python train.py --num_hidden_layers=10 --hidden_size=512 --intermediate_size=1344 --hidden_act="geglu" --bias="none" --lr_head=0.00873 --warmup_steps=0 --final_lr_fraction=0.0 --doc_mask=false --max_steps=3473
Each number is 128 + 24 x the weight over the matrix's rms, rounded and kept within 0 to 255. Layers, rows and columns count from 0. Numbers have three digits each.

# layer 2 attention key, 512x512, rms 0.0742, rows 152-194, columns 256-319
106133139127099156139123166121148119071116111144150132107092138163163094110124128108141119131132119136177128099147125172138147148085187129124121184086128178137143090139115112086127124145119097
156121080111103129132154119124122141107107111107119114095134109134080143072124122108138114121097122141099120149091129155109107146097146096114105107098121145140138130087098122142150173140125110
112129124118138130111133094103137144151095130080157122128145126153142149143121132147162176146130110090150079111165119094128146141183107151162171143189091114111076145088136131124075079114104144
123146156063086180114104143094114176157127128100107144131114112155081143127114107156110122146115146119135160128154088083114143157113115153122121129133130102097150123138165090105135119161163127
173136107123134155149129083101072110121151129139157127146122152099175129087130108128122097130173120145069107150143195132167150096124139098150124096140116151122146124131099146107121127158118115
117147125126162091128100123146162123100164120098130143097121097137133136103157161117109159143171132106146184149128119116139098141117163158166121090127142148121113164147163094131127113135156141
165129167116147077096085142117158131129156135107144146142160118121163151105143123155120178106093152109138084109141111163107141193136114121163135140097164070176107127100117091120125137091151123
176134077162097126109118153147111136179113129121128118127129101091127183148120138123121146128133121078103171100149070059109124148104124122154098130181142152120089147142126166139114106124110140
128050110141111134121098126098144127127092126173133152129113132139128139113098126148136152140105136168116101137156098137123148164118151108140104108117138118145145156127114115101117107122144126
076130093118111155103126119189163122098168109119109150171132134080130106115137125115123139130150144099146121112104142133117119112134150090117133170132142150114150150156147119149168151113147136
105124130115140122161158116128129128148124118124161106144130152098122099117132096129113102145091129133150074099110125133126175113126105132132103134130099174155118077058107092102147102142131132
130154129139134099116105088124127133078140099131148123115136159091134127085144127126153125126161126183155123116130116144131131123141095095123132134145126181125152133105118118098129091135137145
131099129105143137133101100129128110148114111144123097139116172127153114124141150124136142139179141125119123126142091088127107116205135131137120137116092108113140128139158117138160123113118127
134187135115115151132173156122157139160138135171097134143145121101173124153118124118113107147143161127148111112144171097137123120153119116152157142112115122138147154111081122134130159094098147
133100125132120121149127103149159145125151062122115105139126152111159111123114097111117111103132089129114119107079093165101101139129115117112144122116112124107157114152130164146098134151129084
113120148120112127099114130136114122146137090128098153116126091115081124136103189139124081163125086135158137118132122101125098121131112116125110129151156121182116140076099154133095125086157104
124117106096136100156144121111114128123108089115108101131098180146130133153098140141100107147146164146119130135097111127093128124138125102122154168138110149146133130138135151135144123116087131
117092151166113115121142141130135106133166138145169115165125136164121131139132157142139150112164123144122117162089141116132133098135127152097143139127126116132105118100101112166131067068204150
146132138133124127142129098090082119140121125149144126141133124124120070128118179128125136179101099147098114170144149162160089152089179141148089163082140144153164156116133118107172132132119131
147113120125121110141135132127116141158153116138145135105135130114079107132123124106130118157131129131104142137172170154165160091137150096080124133092155140125157144125126108107128136113105116
148101148115175160129111128097104140130156101135119144141115157153152135149163153135145108096158126121086151132108104130161158115093150123117103156129103119160122142130134142120151151161092114
171107089103112115135128114118107135112154128149125129137123139103150146153123101144147191129093111089096151129146173112160125151112126100097084129124112142134158145147161150137144129154125134
168089120163164161081123145134119133130168130123163117126118104132114131134163110102134121137115147143149148112129118114143108122119127129120128136122131141121154142152128137128123115113090083
135168176152200079097109129126134120085115135144149121118151130138164106110134102083137124112080135131096133174115140126123144109132126145169122150090114149160098170148146100081145116111150156
159120143140112142152096109131114138107079123160130127095145113080164097133117106147122100104099117168123121117101136124126138122131073151131130124140097140160102135115106088096108156130150089
130111132114115116138132134160098117132120105176177136128123130101152089130136118116182120136163108146125065167131119128201130124136104060154123118153132139111117131091122132158127139075120149
150138132064141102167124145112162128121126100122151109101152132139135129117143117103117120156156143100126160099121097133076109104148124149120137151126114183117076133154101146108123137132130149
117161145164141133137143124125123130127166140127081127127155145113116102153096168123174095159132150139125102143123129170124129135147178130082168107138115121117134103122118134150108128084143111
117133120103112138099140107095127121178117165138153107144089104140128129153149124141158140136103138168154154124124141096171086079113118120116119131090153192110136109117149123128120086121132095
123117099144147125124124168139147105140161146134139108131164152125134080126115132112132121077110146120119095095131112139121143167131097110102094109087169133149121119137108135146109179144129132
140124117090141115083128129128103133120161097130116157091157118130118130081137108178062154177121097126158137148170153129122133169130085146114102156132155158148137111120143149149098127104166162
096154139100158103122155130111139161154124129134122115112188107154111166086139162142060103174139161145116153102126122123109122148142111139131132160144113159111157151097131142159127131126118144
137138092117127150095150153156123104133143165106115132146166132154179086097112091132091099084141110146147107139137111107136149176159137113170113143158128152123142199159149141175152102130108136
112141129115073137181154149129130113143101088107110095126131137134118141129149139175137133140163117081086116060146136130097122151134126110091104115123101102133138131121115140105100162123136148
137150112085161174127167106132115120091090175151130161114137101103124119108156177174132089115144135145143150177097149135110164179171113171116111103146138082111152125108164144125143144103085120
136168168106131126130100115141140134131145108144107082098105108139119103154124149135172159091125165128106138115140105109114137140141168084156137107130123135084096142127087065130100128066109160
089150143133119079143122112134130105156108141131132128158143129142164119128125120120102137142111145140142119166127176147147119113136086090149112120145087096144077118134126089133157091107133116
128161125111135104095164118159139147149113076102120160125122130116151144103150145086108125157117140079157139144128101185135124077109160095138098125130161142153114089128120081146119071137130125
173138124102164138126156151141134124157129135109094120111133099152146107085113192149133162149134129200127098181129126178101132150142081203122082115149163101142144137129168143199195127088128126
081134087090138144131205157128097118112104113136118164140136090087145118128152166157119136088170105102159145164128156093141141084134132179170109105135116170110144083160151129161141111097158127
109094093084070135127105170119135117140127143159139140122138175116141126110125110133135115145127119143110082177080141129117146099121085142116138139128135105160113156177132131146088159151119116
093120117105114119139101099136150125147131155089121093156126131107125097101087129134133128118146098123120121135119116132124162131068122145150058141169102135138130103129098159134154129158124134
128133138147125152136121122118166091117127095082117119157129080116105142146129119110133091106134088132153179103179134125104153149105122118132083127119122155140087143139076100143137122147144126